{
  "num_hidden_layers": 15,
  "num_key_value_heads": 8,
  "intermediate_size": 512,
  "positions": "rope",
  "init": "normal",
  "init_std_down": 0.00638,
  "optimizer": "adamw",
  "weight_decay": 0.048,
  "lr_head": 0.00671,
  "max_grad_norm": 0.5,
  "warmup_steps": 504,
  "batch_tokens": 65536
}
Each number is 128 + 24 x the weight over its row's rms, rounded and kept within 0 to 255. Layers, rows and columns count from 0. Numbers have three digits each. The size before them is the row's rms in percent of the matrix's.

# layer 7 MLP down (transposed), 512x256, rms 0.088, rows 267-303, columns 128-255
107:125112122114151136130116121170152109093140094138078067087151111117089099128177154137184118153144134111158145144167142117162180130126071130149099116122145149091110099104165127149135130108113181136110166107097134148146141098096111150172145127119083135173163138119160135141150101131134092112093098077087139156110116135108160141159180112149136108146108124134109136155120063129074107126101
094:130137108114101143162143134115131103126162142152146134160188123178114106137126165115102093102136138148167123173115137123099114096112119142116162066156133132134152151129143123133145127125134153134140147104132125117107149110089155145121133139131127067136135096105119123147075111148126155129125092150101134167126083167142168149122136127107129147129157109141069163166116150094120158182138
109:115167125156131136127163095114116128154174141124108108151110111178132117159132161068084093128121134130130113139139154144153129089141102136090127127106097121164172089131133086120102125135128146166127154135104108125132131117160137190129157107117081114119118119157112133134145101162112162081129146090108122109104164134116130130103117133129108119115109147101110155117106134128130125156099
106:137131155123098134128082126098120135139113106131080107113109143121068131153140114114118123149123133140138176125168132140123129143179158159131117109150129127162145106176119138106127115141128167068102156148117104161101133124133145183114129123098100135097111132133118167130078129143105140100089130145108135061138149168128094190120119116126128166116173156103138090142152109122158110129154
101:111122124174109143148222090124142081127114117161142080124165124121121106116159106125181080135153135148137107111101147143091117127148137124166118154136167118122112122126148095131109117136126141137101116108152096124155103156148158155120144104096115132140111154143142142133120138183081113102150121128137181116122142116125113150143154079156150153137112115101134106116117119099144150094122
101:113134124166112135106177157127149132107110117151105085115116091079111138116137121159161164176147146120131119085122147109117107142129111126107127131156147144137132126112136083119124097150140138119155147106132145146129146106107167134159142104105111140080135120083143132143164110160157117117125113180119130137120147121069121132128146105102117127131102163120119013166112122164121087141109
102:142195122104129129139071135115080130113116135116127129139154148126136135122144147157146166132130093119152122134115108110130106163172120152156148118096141182144092158087122141090142135127132119166123124100118108146152128137119115135142103121090120113165137108122113145098089150136130129137124158118149138115160127123185132131091077130145138118114123127139148117128150112097100126162170
112:124121137103119101199133129207130108134108105170147127168087138150148142091114122130180131058145136090125121126125141114154119132114144078120157127133159127114109117133120166133130107131146113113159080117114130136126115138167144102131107122114152150152128149114140116098090149121126123170135143091123149145108139103153128120099106114100136115130118126144163157150165153096155133144177
090:129109064103120095118182106124121162133141134103127129123129110144136110202095132126145156118101109124186134064068123125142181137165092106145103083141130117114089120126123164099134154073130137127090096117158117168120113093116122106161083133159134134144166110153129112107133118132140167104132148108162125108135134170124149146157148107143112133124126115156145171148106092097124122146135
095:105128114148106174119103169121157136154101154107159112155147107115113160157087108139121169146125137128117154119094125140110098117128128158129086122105145114143114107136066084162101179101130103174120127103102100104154131151101155131128111099138129141144123157167100134123237153143118135177152120169123127129151151148154155156093090142117129137111185119095133136132087101133079131100115
096:113109155159135163119073130146097150134135121154124136058118108115131147132108139144146138155118111126085180115143082121111100093124104168150127127143112125116149110121130147124159141105077110137124116089124135132151145138115114122120114204149110149094124073115134173147148124130161160125136160110154175107112122140176101096132100154106131138166096117090138157119136150122129100138150
090:085113155109146136134092093140153143123119122133128107106119142089140101160144084178156100108097125146128134155140122142176152130148149132110105078132150132123121148151156123139097158129121137129138128127130122116136139136110106108113108172125098117170129120124131142119239150148167092155117161129125123120132114151110098113124139130130130133160107113150097122166161126171105125099150
101:147171129124103110170151175167126109131105146121124153096125148114106101067136118098094110100108130166138144102125135072142161128134101143115133098137110107140189140210148114123109131120129184153108172132127131184137146118144130139085119123129128091143118121140132120125158141105109107130122147083107127150168116150129155141076116131118069113125154135111109161193190116184102164106128
104:084132134133144096140147131147112088179122147119132113107139157111106095140129133111086139113146128144115099163113085095140124150136086125151122138096110148161119152128141155107150109168087078153171110123106128115097102177112125132134082166115150147094129116122127157100100131143108126138123135115119127127140131114110133148105106142113094133143120141149121197147102126135152167075120
102:122112154091118162123120114147118110157152120100132125120137137119089044121123145145141172149181129134110140096138094125147118111108138108091153113111131110129078154140107156111153172159140163137131140110105063128104148137118126110117145117117088127124128124142168118136110086146137113127081122117145133146095129103076115160105133081159130103114116122120140144128160151129096133119136
092:118118132191152104116127064132176114093157114101090082135137112107099138129127146122099133132124154139123121117151143150088109134099150107127117101118137134143108102132127134117077095142133151093102133132136166126126154086180156138146151120113115134107093131130146160085202134136135136137133125131138109118091167154132161117112183138140080150115102153100105111110125089088129119118137
093:137058082134133144060109112113105159103128125157116104122152104144137190127119133131119131152147110084179119151172109159128146166094158143108138163114152108138129094080128135121131074164118140089131119130124112143117156131168120146129134172119112134154097098074127128145149127150145142096136133148132155113098159167073120142105146133100111111131138114116098145119105130120075080141106
098:132123087126113125140084128119099157216107155095124134132135110177138153125119098147077122122135118087126102118127118112109063125125125136114141138146138137133113119172130090135145167120108157143145165112081122130109134146158094145122120093125143124153164131132136142166168146166157133133159134126118135123147114097157139135139150137161160171130164089098151128108099142127120085151115
115:141114148101147136180140156121136142112159089076117093129122132120126118131110107134117128140152111130142144097155123077106172127162169089102088116148142138096144109135098076118127158149159083131121115106136134166118119113129112158109135175108185147115155137129106125122089151113131107157115088141139137150132087141132134124126138143122137136153169134092121122194149126139115156153118
111:153105117167136127144147087157140122167106093143096110121117094109114134144147141146116133138132150141141109119159121091120125128112119170120150128129126123108149137144134117103128142125145148134120151140138090128126154125142142128137104149116124131144092096126121111152255134142125113151106097112082122145092150165098138154139135130135124122135173094064142132084108115126128073094144
095:114133104152131113153107133091123153100157132102141160127109131150181122135107073154126117108151136131150140113105092105069149125139115166101109109102165125105105115109106122092115157103083145138117118118141089148096124163124109135118099113148114167125145139156146158092224094116159098139126109127151105133144115121072117168113105091121182120156109124135143159098128134125158111134104
095:121183141115094101143132125117104110154139156109152144166136149130179098094110172142114095113138123141121109153113120100156136123124108120146145128128091125132121151133153142158136134114165123150110088083135113107130142180093146117106135106167120122134131170098148137140140150145124113135127078121127127142127132119161113096112147089091142107138142111179114066149145145144158124119154
094:167084128101100183152180128171138144145100120144132158109134078138112111154113078098110134074123131128167135146152104067118146152115137124133148136157090079113139131174038113139156181102132124138134126132151091103096127120134134137110073158101162126163154103113146143125116146118155160116139121108149126111131079113117123145117105125123154112146117097138155124156097118105099147158147
098:148086177159107126159146093128122157126136131139117108126108141129096153125137157121169096108067118110134121135105108161112144112108142138148138161132118120101170168131140146123128154124114147123096123160122131151133126084114116140183114102123191112115133135139108110131155123176120103126124124128128082117140146147161121073119137112108148111139156172149149122095104079089149130171127
113:180120091118157106159182110146155148139120141138161088146153144165134137124121140131121102087142129130124092130128108109105155103150115176089132109098140138137125132123148116112170105160147081112133110109094139120147147105109110139101106169137130091131115099093147126140106131127126183128171109138151166101139109107101132168126155138135099102137116148103142164145130095177143094084146
100:112119151119175146118117104135142103132094128190135124107112129082123138148170121158172158122121127152125136114139109124141140143129165113127098130108151094152099128147124157108153091127102120135136112087126128109158161108130149125132137160140143105067123121126147109118137162119143114152146180109121110121143152132137129131150129113081129067149140186140103031139128132156132117145125
101:138131113103203102168107146131068141123098140123116133121133149072167085142132139109130092134147110121114121158174153111101098124138092143113149170151124123137121081157139102131132102112142138152092115122059172136154148134116133160093145113131122118128100129165122124110146100085100122133145151120115146130114128110174097126110099113148109133103139132139108084091113170141140141116146
097:128149167140108125116060129186148079104127094121137109123122139161154142145123132087096147107113136137159113119091092120102107115150152107146134157125069151117090139123122103093117130120137125138119132161142106130119127122171108181137163105084146128115127104129095172114128126126136097124142131127146113130119121115123121112131122147123120132130110115131130138092131127095120083136110
094:131143125125108128148081102136092100119131092124162135136144106171091117105121137116126184110119115161128136120102130169147130157151114125141127127157115136108112142139172084088124124150124115108113129170110110126132099119172110130116116144121138136137131099091162155114000135172104165120129118090115142151152123114115140145140136129092147132084132109149182130162083153108139146152129
095:137111114107150122125143102130084131118109163130130126111135161135126095115101083139124095111126146119139098124101106123148116120127129140138135143142127155114059151099169088145103137108197108136145148124154152156143172120150140148074121135158146113101117117124137111152109084100177127122085183159170128112146083139113092126106086147141096098126123161119138173101149093120119086186121
098:126129143154106096170097115141162100118168152165146099126129107139113104125083121123127136093119143142138129110103121152167117115150130103120130112144132139135147099152152130123101117148143112169184103113108157114143141118091153076088125182156163133162130152138177092130043111136128139111192139124142148123118126086137097133142118188155122140150139120145183176119121100125114122128180
097:135116098137146116129108092110118133123124117108143133137107117161159174085135105130115105113102168138070131134134075118116167146121141148126134080095143107127107156131151135135130164171143152117106102150141122140094139102160132151112178149089133151087126134099136094124098150149127131122105128105118121106128185161114065097139122109152121142129134148148146070072128092135188120125100
103:134129107113140149144162124140053140090113149133146125118146072158159122110100099129159155109159126107121167142119113084148134146149157161127134107122134164099134124134089134141112113103100108114125111104106093121096139145139139121101126147124123154161127173143199129133061153093119140138030156120143119101127135141107098138160141159087124129122160120160108135144125099138156129148111
100:134111106148122119121120094108095105115137164139106142097106175102136107093069131176128160161121124140115116121131091136137116138137100125101100114120127143146109129137120098143162161128116104124106099110108074138178115159143160116097147151119148140096131137128148162132159124122092159154146136116152132135134101122126157118097090106110160115134135105136123121139135119096131170115097
098:189159146123107154168124140118172150122132119138142109139137109128132130152081099116136130129149126117189110183128156152121152129146069128119110088131121106106076120110127136149105140135088123100121153170112119145109098131126135116128131131131146162109148116112145109123153121096129133120142106136114171105120126103092098161152145099104171110147089120093086142181157134147143113143125
093:140125110142150147113100127077116118121112101144155090125116153159141118155137155139161151167152134077115112159171138114130165104122143125137121100142163132122097135099176146100108100119177151134128140128143100125114147103144128140132134074115142100145130124092134137106111156169078160120125135129102107136121144123087108116103159112129147097081134152121155100106117155138089117121144
106:121097114154068145163127137089121129147109108096146152130128130099162161144072112156106145122173136124123154123137109147121133162106122145123118144135155165122099132141152143127106138112162129137124129179130147131125132128088111116111110105120073148103102121126126082151111132142125102133116165109118174128101143114117120169162171085149146125132131157153131037146122128129150139143159
# layer 7 MLP gate, 512x256, rms 0.101, rows 268-303, columns 128-255
089:097176148111106109122129116128090167130161115154113130138094127126137129104103184103107114112099121110107122141119128114103108160141142140113165115105138080110147116109104144108161123134119103134118140097112129123114126100117137096114108154165108107151156166121116142134122137147107123141101110131128137095141112128099159160128098129133116162137146140149144119161121109075125139151112
110:108113069153111147135154148126092125153190169095106108114121130159121098143156137110120083120124149094113123112103147129118147097130101179126115124111141133122138138150192091116103135126105132098143120123160099116134127115142117122080084066131114158123115104105163142171088097120092138103140146085136149117126144156170152140198100118131130105125087104157127122125121113086110137111131
103:080152125147130130121149131162142107120109120137116161111106127107082124135148124121116148161131185137112124095127111162097132156134132150126108111109119194144160090143127127173135134100095151133122135155158176135127108157169137141118149144112144128095130147124089150148090122151107162164105112164189122107157157169125102161119103085097109123092141098138118113126124167136113113080100
098:138121138168112114113118111127098158122143168147089091104117166152120116143117140136102107132135128135132143116114156139115157101121125122115132118087157084110092137144163125153123111134145092135129092116091173141144091118108118140132103126124150099088115158167141092135143115132158115106144139154138134100134135128063109088193119141131065162104116097143097146114157131133161111099122
099:146058125086130121136151140140148161094086108113134124128163117137133108135123085133128139111167123129160110119143160097145089090105146148120141171131135167128156134125164113138119131133092166097119094102108165071123112153141138124102097121126091129147111134117121108136113121186150162126110094132081164144118134152112147143115133151105111144122141109113155119115138136089120071134124
102:079123140170150110110148176118123154142185144145136143107118153127087167109130138129122114150142100132151142108107153127149148117145150104154109094120166113157113120150184129130156153143151160129098138155130119146089103123172098142118162137113135075120119150124117109156088127112125135161144126093144137126133135092090096131144113118131147130092074088131120126178124064156155128091145
106:137155095139097104140131133122186160126125121157130103108129142130137136143106166092142105115165155103113133130119124085133110078139098122172107128136119100130154167167128117163157108127147112125146142132128157137116137186143164137125162084182146139156161114120126090141118114121139141147150167075142157118080150156124150154123165181093155139103126102135119130092121145109128131117109
096:153134178107146165095131126122143125145117083078115165108143128098126100154146093144158112125104110083146099127125129095160127147149145116109146117180126094101127146156093088140136118095127101116117124116121138127112110140091093121128114140156150125128111105128136139114136149100142120132130087173109102122103107091075155151105147149135098130129174125091112122155097132144166126137151
098:153139122083122122136122142154154141136092124092149104071129123115109125143114119193142185110165093117151112073139100123126132108130136117107145165132102140167122121124111152144104119106115115120161092108150143081149126156132119137086140141177135132116136143111100102161123145124118142141091102121115170108106133123169133147098098143106158169126088135097153142138126133106152104114149
099:110139172150095183120127141124088135128100105148153159112078134075111108119088176122113137163117136133143148116093094129146121140163080155091142109129086142151120148117129089143134124092104162123173094165131100108143118140141118134120152155114157144077121140088087125123111136148105109084158152143105148143127087112119118169158103131147125122100122091155149090146130130181147131168143
088:137091106132103134151145114104145112155157149088138102086133120144114107154114143139105081105136120139117141117148136125141180116111104105129101118141146078139146180146122159099114139173160119122148074123120105114113124180106145119165135153115103116120108140139112116126134168127101126141098155132120100155139114117117072115187104108119134143106159077117080152113119096156158120081135
098:108102146114138110134126122120159156135150126105118159150140103173088185148117113116145113133134090120109126127135101159149136138144115139146123097125156127136100071087141142133140125120142129094073104118104139108154103179133119104133135135120107157099134123107179137149124093155129129112153166137136127144073079150098128132145126096124177134122066103157120116126067164121103080119124
104:146082139100134094116171120137124158142138131127105115083084106079102150145108125099129133152107105114148120124112125147132132140154116115126141097117123099176131131137140141131131110141137143169158156135134158143132134115148147168143117152096142147118120161136147119128115092133134135161122162134137135105106139112113152123138132162145095147100157124150119135121146093185141096082091
101:088135119155165138103133121121164096152136126109102114125121120149128160105141165126088131131140119078203124111131127151146105150142092108108097124122119149154111156114125117149097093109100138138120082114161195148165087181111135143132133171153161143104138146084142119121129149138184111108137094122118091077109151135107126133127190148148102131144133132176110127133114088168150129094111
104:155140122083108157138098176117120131150107142164148162127139144130171108131099121095203187132178101106173126171096129121138115119160099102149116120157142122125162138158105166156132109131156095138151109114103149115106092143113097151114111149148115142133146105128103095134128132163112079120104139114102182096133101098144099098109124140115119089129138067129147162123142149165176122117138
101:121100081159159143092156145163117181148147077092110123129133110129123160126155097119147114184141090107182122143156184118139132128126144117113106156141144097122091087121138104078097109167102160120175111145126157124135122132105098125064131150141119168133141079151128117132119100119149107109117174145119155146104174117092132166090143169156109110125132127145148125111090136126089172142143
096:086120103110092086124118147120152133099156139156144177151100112147118139095133167130079191141125133124104150149139127113116092109097125155097128114092132139173140172124094102134100136150117134112135104103100128091119080152158122183102104117167142105157138134153082111148102127108085119141097144121149120169144117113145143156135097078142124193123107139127158131108111134114131108134163
107:085091115140122114104122130142105077116142124138132125157142143128120127163114120129129112140099085098126139153053130142153100090102083119111115097124144174136148124169167123161112128154094112099131136113111104122127131143165123106133172092110145139097126126121122100147112141148143138145122106160116082122104136168102120154115162153105144137094119093179130130136120101121169094177093
104:107132105125105152129124139150128116133150134111165126171117110114100158120104116114120113119156140098140102100137143153139107152104139131141148057095126170153150153151154137115133181171108140102099102090130123133116111124139091146137169104107172178142168142086099122117139153143110144113139145124136115132159132157132121111157106140118116108130116098119125096107122142089135127148163
093:140116140120137156133120122158144130147100107119106124144127127103110120114184126098087135179146105152099105127117158111188125117116125117160137128177110144125131137188149154165109107136142129166142157155152157129170143130160140100126149171124113095138110139119116140147132133155133170087132144141101119122113158117159104127108156176142052132071114125141123090132146124115127152109103
108:143120103099098087104134146166094095130111114140176176178100132144123134151092168134113126094140121143142111134106104115102085147115136133159122097120128169117144136150137147119159173180113092141097121125122134123121142148104121143113156128125096141134134129108101134131097171128111098106114086104168081125129073116171085141150089138136168120137132074156172083151131136134120119176129
102:091146150155117137133121118124095102120126136104145158090072118163161153148122148111122111154116090133125167128137105136134137094134094124130139090133134100148128137118138139143105168099124181158115143125164122149150099174104114105154133138129107104107102148089133104130137162119085117131136137104091110125131076159122147119182121112074085140129131111166107100131131121158081155087130
105:121174161098096099131123168140139137142132080113136128132149070111108139147123119108118162162158086140141128090135119127139104090106156132119145111119118140149091109132138137169124112152138129081151122081163169083146175149143147178103112130140124124158096126157096142112109146136093115155135136118118168150131117158158071140159110121136129131142155117079136105180147133092131097134094
104:058139109112139076119152112133096156152141114105139156123135086132107125127130134161116117133133119092118117111136155160137161133117120111147160073146084124133130114138141140099090129167136172133134125111166111119093118133093080132138130118110134160146152136159106109121099093107117153119084131102142178102087127106154151126150136128138129133086153082129145149125128145142084177130127
094:091099138157102149146133155120118179111165141145111137136119163146104136134104125133074124169118186115170146140136126141137133128133119148116148162119148151101125105118159076119125158123126141093102129139137110167158118152156144145103167159107108135187142123158149155122097092159080149104119132173126141119112094168096121130127080098136126132103102136116140120102109108099126119108089
100:117136114108104124150147124171153143142150137137154103147115134159092123087164108098116102126104156112162125127115115147182137074113117150127125124095127147135110122099071146138140162171105104127123095112188077100169118124149105120118087112146151143137115119092165115116102129100156155131122126113176160131091112138139083170126147123129133107106133098141166156130118096073104132142174
097:144117122094144101151128099131197063153152129168092133128134174066130155141065146102119120157118129087149127148152093146116089135149128144135105133120085157148087133138136103154138152117159107159110119130155155113155141111153096154152092087099148130102137083115115137138119112130155073126070111097137122114109115115104115090132143133130096113121120119115124118106135121120156087153106
084:102092118123127094091120129147139124093161092127098095131189097125116135116139195139125080127140080126157115120161092109084113057092132129122091127093130096124149151154160120123113110166133128129102122115154127105101114125124172152148128165114150122100102143113109116094132119108116129112133114140146113069128125119128089153170154161119111150116108128079116140164106130122151145164095
092:063138151147104116136089122145149145164146092103165094150142117107102134172161129141146148156090126124106147125102102155134119172118125118150104102129128122139163121188123168172158147185100124160102150098103131138105095129112096158112117104095101141173139126157094142082150188139150122180090113093143108113147125091140102143133127124146129183124109110139109113107167111145135132046141
101:134108103132094094114124124133163125107110129148130133126116141136113160120140144111101141124118112141164130125107117113122129101139131151102117111134122110127192088132117093152101110133149124165131110127150152082159147171108131084084108157188162137121129113135153136132126101162113134138140104126141162126104161115140107139160112131139082128159140078129152143142102106146115102169127
101:105124101150139104178132149161123125111150150090116187071135124145115116136130118121140159157154117116154118119151169138108143130118112139154136136117157162131126119144124151115075113089131127096132159145133120139128124093120147113177131160158119121168107106148098163153128152090113097157102161081133140105130124074109155151148139129104124155074131099072128119203075146129112154113161
102:090127090113133070108123118148064134141160155106125172116136114145127110130168074111148122107091153095154137161137141119164140137147096093146072099112160130114144115114121114134122157141117120120099149115157153139123100107186116146128107141158137200144104132154119121165110149116114138175116130094126126126129129161139103146092080123127139130133140095146124127152142108120153103130146
099:136146138080115158136122159133141185157126098123148127137154099137133139156202134068141118134143118120130128138068176115120136105106132123164153132146131126099136140121150138121106106118141163141127156139130147121099138116115103162129097102157120096144127096145140111161111124138156113119110124134099135159124125141138124139150177132133097159107109136138121103133140143153139115161136
100:122143119099074103145104134137118145172151159173106125122177140118129119086111098135132094152132116108146141153096096122132181107136066108120087112122130100115095107141151111143103116084120085114144158143122158097104128086117127099131125114125140121123146127104152095143132105115156127111163135159123135125116168134112106179153164151139142147155149141110131148168120104137113060163164
089:129120102150098139177108135112099123119118076114152109170132139146094158136117137106145142109180139078167111131182111154125135096146148116163171139144144108121133139082125123111129114128173154093139148120131102124150129095101128125112148196141155115142095119128128120165119166098091150129117127102088143142101143128125073144137134107124161127121148123109135131101122158133082122134149
111:125124113125116142132140083144109139101115133122116152127112183132137098168118143096143137124115105100138119102103134133113109144152112118122141140162108164169100134158173137134123113158146122150121132150180144106146159148129092121112139124117139157098088113107100144104105135149108062086150137134120127108091156113111104097143134103139121144096097136127150078116144142168146120144134
# layer 7 MLP up, 512x256, rms 0.0983, rows 268-303, columns 128-255
093:118137107150068144112142124124128092072124132093145150144111161117101128147096114146118141127131149098131153135135127152121080103161112128146143113127132073148162168129139113133145160087109108106124125130124127102106113139120097138102111138136176122137118146148133080107138142120126120130098138128149093142109104125108113125184107136145102120109153165122108127157156155125146170131161
108:101150144136147103135116133129153150170110117129112128116124116154093130154102118155109073153108145126130127172105117142136172121121090148113106121100136111140135158129121151121134176130129118139109176131126118127152089098105130155171117075135111130122127137173122116167111110072088115141132125129149135116100112113128111160097086092140154117111170076120117138115131109144153107169183
102:104139126113128073150154105134141112141121143123135145105107160088105106121120178156166167094108113129114130107129119105128130160149127140113108158142120136129107140128137126109143111080106080158158089177161103105076156110125076097159103163134143143133146119151120118135131079140100145130114113114100124129129146141103154162141127122134115125119121155170139134183120186148115144148104
103:109116146140125147160156118096138101098106117152173153129102150120124124111139130134135153114103140127099135170088137120101163111127076118153093095114094059120137089197134158131124141167123133157127158158119103111106081182145078175117138144142165122139119106149129093131098141149119150118149143122135111125135133092125121123138123098100125141111099132137149119123072128140143152095137
098:147126092140157085150154098121147129172179144150140125124135118109136137118159129147128109130151136146086137144126143140115099131132127161113131109082105133146135098130139119106139141079164143149126148124114084113117146120115135143096131145122139112153103115083152140116140111129188126086164160122109112106086141165157122144111161151142151134136087167088125103103144133095130124139114
103:129153100120129096133119161116148110154144127126113152130107147090123198126125140098124169128153120117180087114155141132166135147106116173111148111167091148142126113141132123157132155142119137107130121172099112094132139138169103108119102157111144126122160150084147152156135160101140099150132136125122125141081127154111087107141129151152156077156146138140136091135142110093133130108143
111:102146120081132127112153099175141099111136119159120141114155132154104141104110090159149158082094153106096136165115161112106147154094156080142139123135118143133126084092109148169155117166107088129133090094104093159123128118112131126095094101121148157142112133137124146117133144114161128174109114117141138163134150106149147160095098093149124118117064128141148121136150153079130098177144
092:127120125148110138145111130103164120123137110147167106131124143127117139095102138049129103111150149160107110144174126135106063101117098132103168172087143139153160132090136138128170079114142113109160194104146146112093172130161138152085144133085128104116092151115138132116140112164117122126137094138092128134149124126142148125119135128121085167132137110128104138128152117117120127151112
094:158143113093085126138133110155143122105119131159089139108118183117117127116171156106146096069181143130096128143128125063142104101103129126140124121160110081106124181153139175154176079105173116125137120140101156104115108115154124137128130151128141114121140125110133067120121151117097096099085123105111103107123109101126108128120151172151151116148118133161140109111162118131161114112158
097:151141096128112120161136124160161082119116137096175131126124160129098133122132115136139160103155134120143106119120181122166137133107104105122138098147112115098165156165101127173110139119144163114136096158100099149156113145121129162190146141119144114160103173155142089080114152088094120118124111107137112090099141134157132112152127135143153123073161133122113165122132134096124120114135
091:150107133139107106136120134077117139102151146157129113153079115122106131104096149132112120127156131131153111140097130105066144123102074142137118149077129115141114113127114083097129094112140104119152097111138129113113142109106180147106142123134123103106146115144125108101104114163102099122123129119151151101124134153103128133146124152156140150100157122155113136122074142157127079173119
099:121168144120147115128103120122158129119155163102121193136133141157102112125118103128154067082116121145095111160169135147125118114166120164086147120160117134116122125091127159149124144149129108115070143141088142123143128178146122079113131126139148131136131142149141121125135154140107143164134152093087140177146063160121126078100131108140175077147119121134129162128140149152108086107083
104:123141151106142105137126100118118092119132130089132146111106098105107136128132150117127135131116136129093098138111128135181131115160132106127088121089076165150140105137111178127097144132124099141128099116134138093148152139090156141103103124130117164141131112128121197102116146134162079134114103107141133118138148113123120132098152102194062131148123142152156135152141128124122153141125
102:147118138115109097120121125118136096151107134103147099139111160133109084168116114089135108150118114126099108150145146150126110130136130147146128122132141112176081123106102137168098151148154150117153158124133105102122087135121105107124127126152157140127132093109096117158131145104131114160100136156118101144132130118113128143136108116109124092102140156115128126105138146118139080116153
098:130108131089105135123112209161089161161110135130129156091156118169147104132128118130135143094145105101144099183125131112140125091144108184135162130164144134138154168133100116162155187114121091143122155123097092167115098176087105155116081142155153118162152140101146111143138146128121126151150137147118156182152100142115114156112109117101112116122154113119151155162135129111129141135128
096:119180125072121139171153136127112122152129114096111143140136126154132127160128141105156109118138093156135128121117132102171107116101180115133153046144066112128167128184138163138154158118117121145108158155090135152142088144110090117126130114132112099156112132146133144137122153119148112108100159129126143109137105085157197126146134101139131133097136118173152097125101117107138185119121
096:144104130124134140167141168153093144201119132078132079104140131184133138127158063138139089132133108110169132132147124102152111096185155097125129148145122122119121119140162127113089112081168114118111138119122124125131146171107121136114117122096118162104150133124102152116143133169154153098121126101133156111136145145102094114133143171125128111119109092146118119088121137156136104143108
111:162077143100136134139128155094109124086110093094113144144139122090132088142105107152093164152113107141150141124116116070126144139113137099083106155155179115140137139150143100121123133111076083120114115135124167157102141099135094118104142131099142157137135127123078086105144122144133105159135080099122125118129112102136138101136144142129147158133130104130101129188090117124120129169149
110:118113156120138156141125122174148102145133096117187107100125088098105111076145099154099182144110137156125121074106108120109102107125108141085107106128132117166134185117117133155145146115115114154089160146115137132163125141142148127119117107090143130081132131109089147100110139114156101154136095141107107121166096154134155101078126131150105143122132143094098126138109133111115125114116
093:131153149151129144146112098116124145138108080140131119116114113111165102119139146130118144158079148139118079102174120121079129128131128123136121127181127150131112105122143138122102100127144134140143151150174132149132128152117085062108139144125110123110106156139124148139136088107122141126108095127096108144142114101120117188082133149160123102152094094167101107114134130119132128113125
098:156104105159185141116161133161152116097109094121112145094143148178163148166150116151120114154093148125158111135162162133117147187142145111155114133088111108110142096095117155072097137106046130108103115157114108108138142147089123169161132216123114158124125092134142138144126169138124111074119150102128098147100128119107102151129136105139120115145078135109135084116144105152084147100139
098:144136088127127131113102132114076096099131117132107125121110176117127155138137144131139139168141108119090089104115121171125089104135103116125119105095172163171159102119151132114151119116135184108112142110138142149146126130123111140102166111119115099092089113161170133123117134105135081101099133175144128146140158134138139115113175131131151126111135171083117101101132138152164111113139
098:127125134124128206132101119109099160110117112112144132125132143157135112101158104088142136145094056074140124127118104100155094137102120096093163120133141149123089080130120099111104102130083119128112130146116127092140153120132120133119107129169127089092122117133141138158136127126180150081120148090108118122158139110124123144114076133113146118136116124141159132105137104144127138152112
115:159142143165118135153099098102151131135112155154158126124121118127104121130133136144135138100173118138105094115097113117096139158128149115114144137117087126142128136141117135132135099106170117118142134166124089111152150077095150141137162154086163104152129124123171100108132077128102100091135124159126134165173125085124116185128133147114092153112147134099124145121159143116115118117140
096:092127174144149181133134093121109112136160166190114141122144121093116113132141135124164161140145142133143119128108118135154084111155108155130116109151126137125160143153119095106154111126096118124150127143111101158129141101131207168141168161112137074130108124110128114138112137158091141134145090158150134131194137130146146133157091185113110082141104169101098120129109133134107135143166
103:072144157166102133173103156140152134143098106137137130122117101164154138130122085131135119145140102176140088115125081158129134128121132155108119110134138141149144137119116110143119107111151130106142131160112097178135112123141145148149130102139172147147101148149112121106141113105126132123166109157127125130160114133140127121137126141148060132124111102109089130123111120136123139093157
098:123105143150151107079190115130123152095140119125103127128096146122124135156141099114098079117126134110139119139088100125134168147110139109173100133110143106126127097124149134139107078115134143101117132135141152155117174101116163092119118147143102149155129132097136094062079082110110175092116158107115140100144157091146174169129112118101095109109140150103116125173129133115163101122123
093:116091123148159123101141104165120086192136175137126126142094121134135156165125112115141128152095150135138129121118103149157142128108127118108111111146128147112089105111130131124091178145129136129103123161136100091132141141119118112129069105107106157105110145169122101136154127108147114158091139136120136117087139155095135115103118119143153137155170115148146141134183140163176124074110
093:157133155132107117128107094131160157124083121156125135120143165126100159147164122143118136076121128109139166102105133138090122125090141130159172131146130123102144142133105106110102181137128111141131137110089095121127105163151119132128122132139152093141126139104154145169155156156095086118118163133137184127161126146154105174150092104135174140106105138120136095153095173092118085119129
099:119156109104125146129148147105096140119140148111146117183088118128121088147117114137161162149135137111137119158075139157161142139097070121145134095072123143131101095142108141109147148112121104133118115136079093151099137093121145160160123094103162097137120137091117155084124122110154093102084136110139112122108127100153147146087118098118134164133147157120116104125108123121148125132130
097:116130119092126102178129120115149142124095153116158114123088128124140126206098142134167135122146120127133157104095119126101112147095149130115144168147128129081143178133136156101152126098152107141112099105111104123149099153105141138106094105142111106165099103112122120100156154107102104129126142133146150122111130096142120108149131104082137140108113104124151116178172123125129089111164
102:105145109120121138126117152163127119161142159100158130139126123133174046127130154070179141120092096112136146101184107130143103148114157122138143113139145113132159107148133108119094139121157131144121118141120096126139092150140134113147152143114121090123175093153089151107133181140161152126089128144135144147116097142117120149186100191103126147118147182156165097121113124156119151146153
103:176157137101165113100123130124150140128088142133129132138173116087160129145143127138092143126122116135124123142158129135117152144122180088089147137152125136103168137112125066112100119180157108121142124166151091140114178184096144157166117136130088140127129134111159110173152146130095156146160122110086141138116120126173121134140145115087173134161137157121107118136138128154122115130129
096:134112151108146112088126107123075173070154145086173141149161146096132173157124141100103156138164171124149156173132131137120135136140161165111121099121150157169111154093179130122111165164100130102156121153123140130178123163115169135136096124136164125167149076136117093130119138152115158102122121148154164143117075088116126108133093085116133120137119105107143123145165130111147151117127
091:106102131090139122161107096176132150131151137115113151155155093117120151099092093115150139101115118128177146128110115132113112117123087143121127159117165138155147150113099130105122145079082106143165160126123163104138145123142135148147137182147131165122141140149133137128114081090165111130131156150127117141105151141147125158179106111108137149131134109151083115131132112118142167153163
104:122168096124105121121100128127138095103146108107122130153129100103102099130140136109176149146160106124128098100130143137152118107127133134137140121157095143106144127138097122131114131145077157119197125095181122110134127121101135126103108118151131165114074102122123143121123118115073121121114153134118112150160156141126104103135137149120082143171098123104140110113157162123160128159111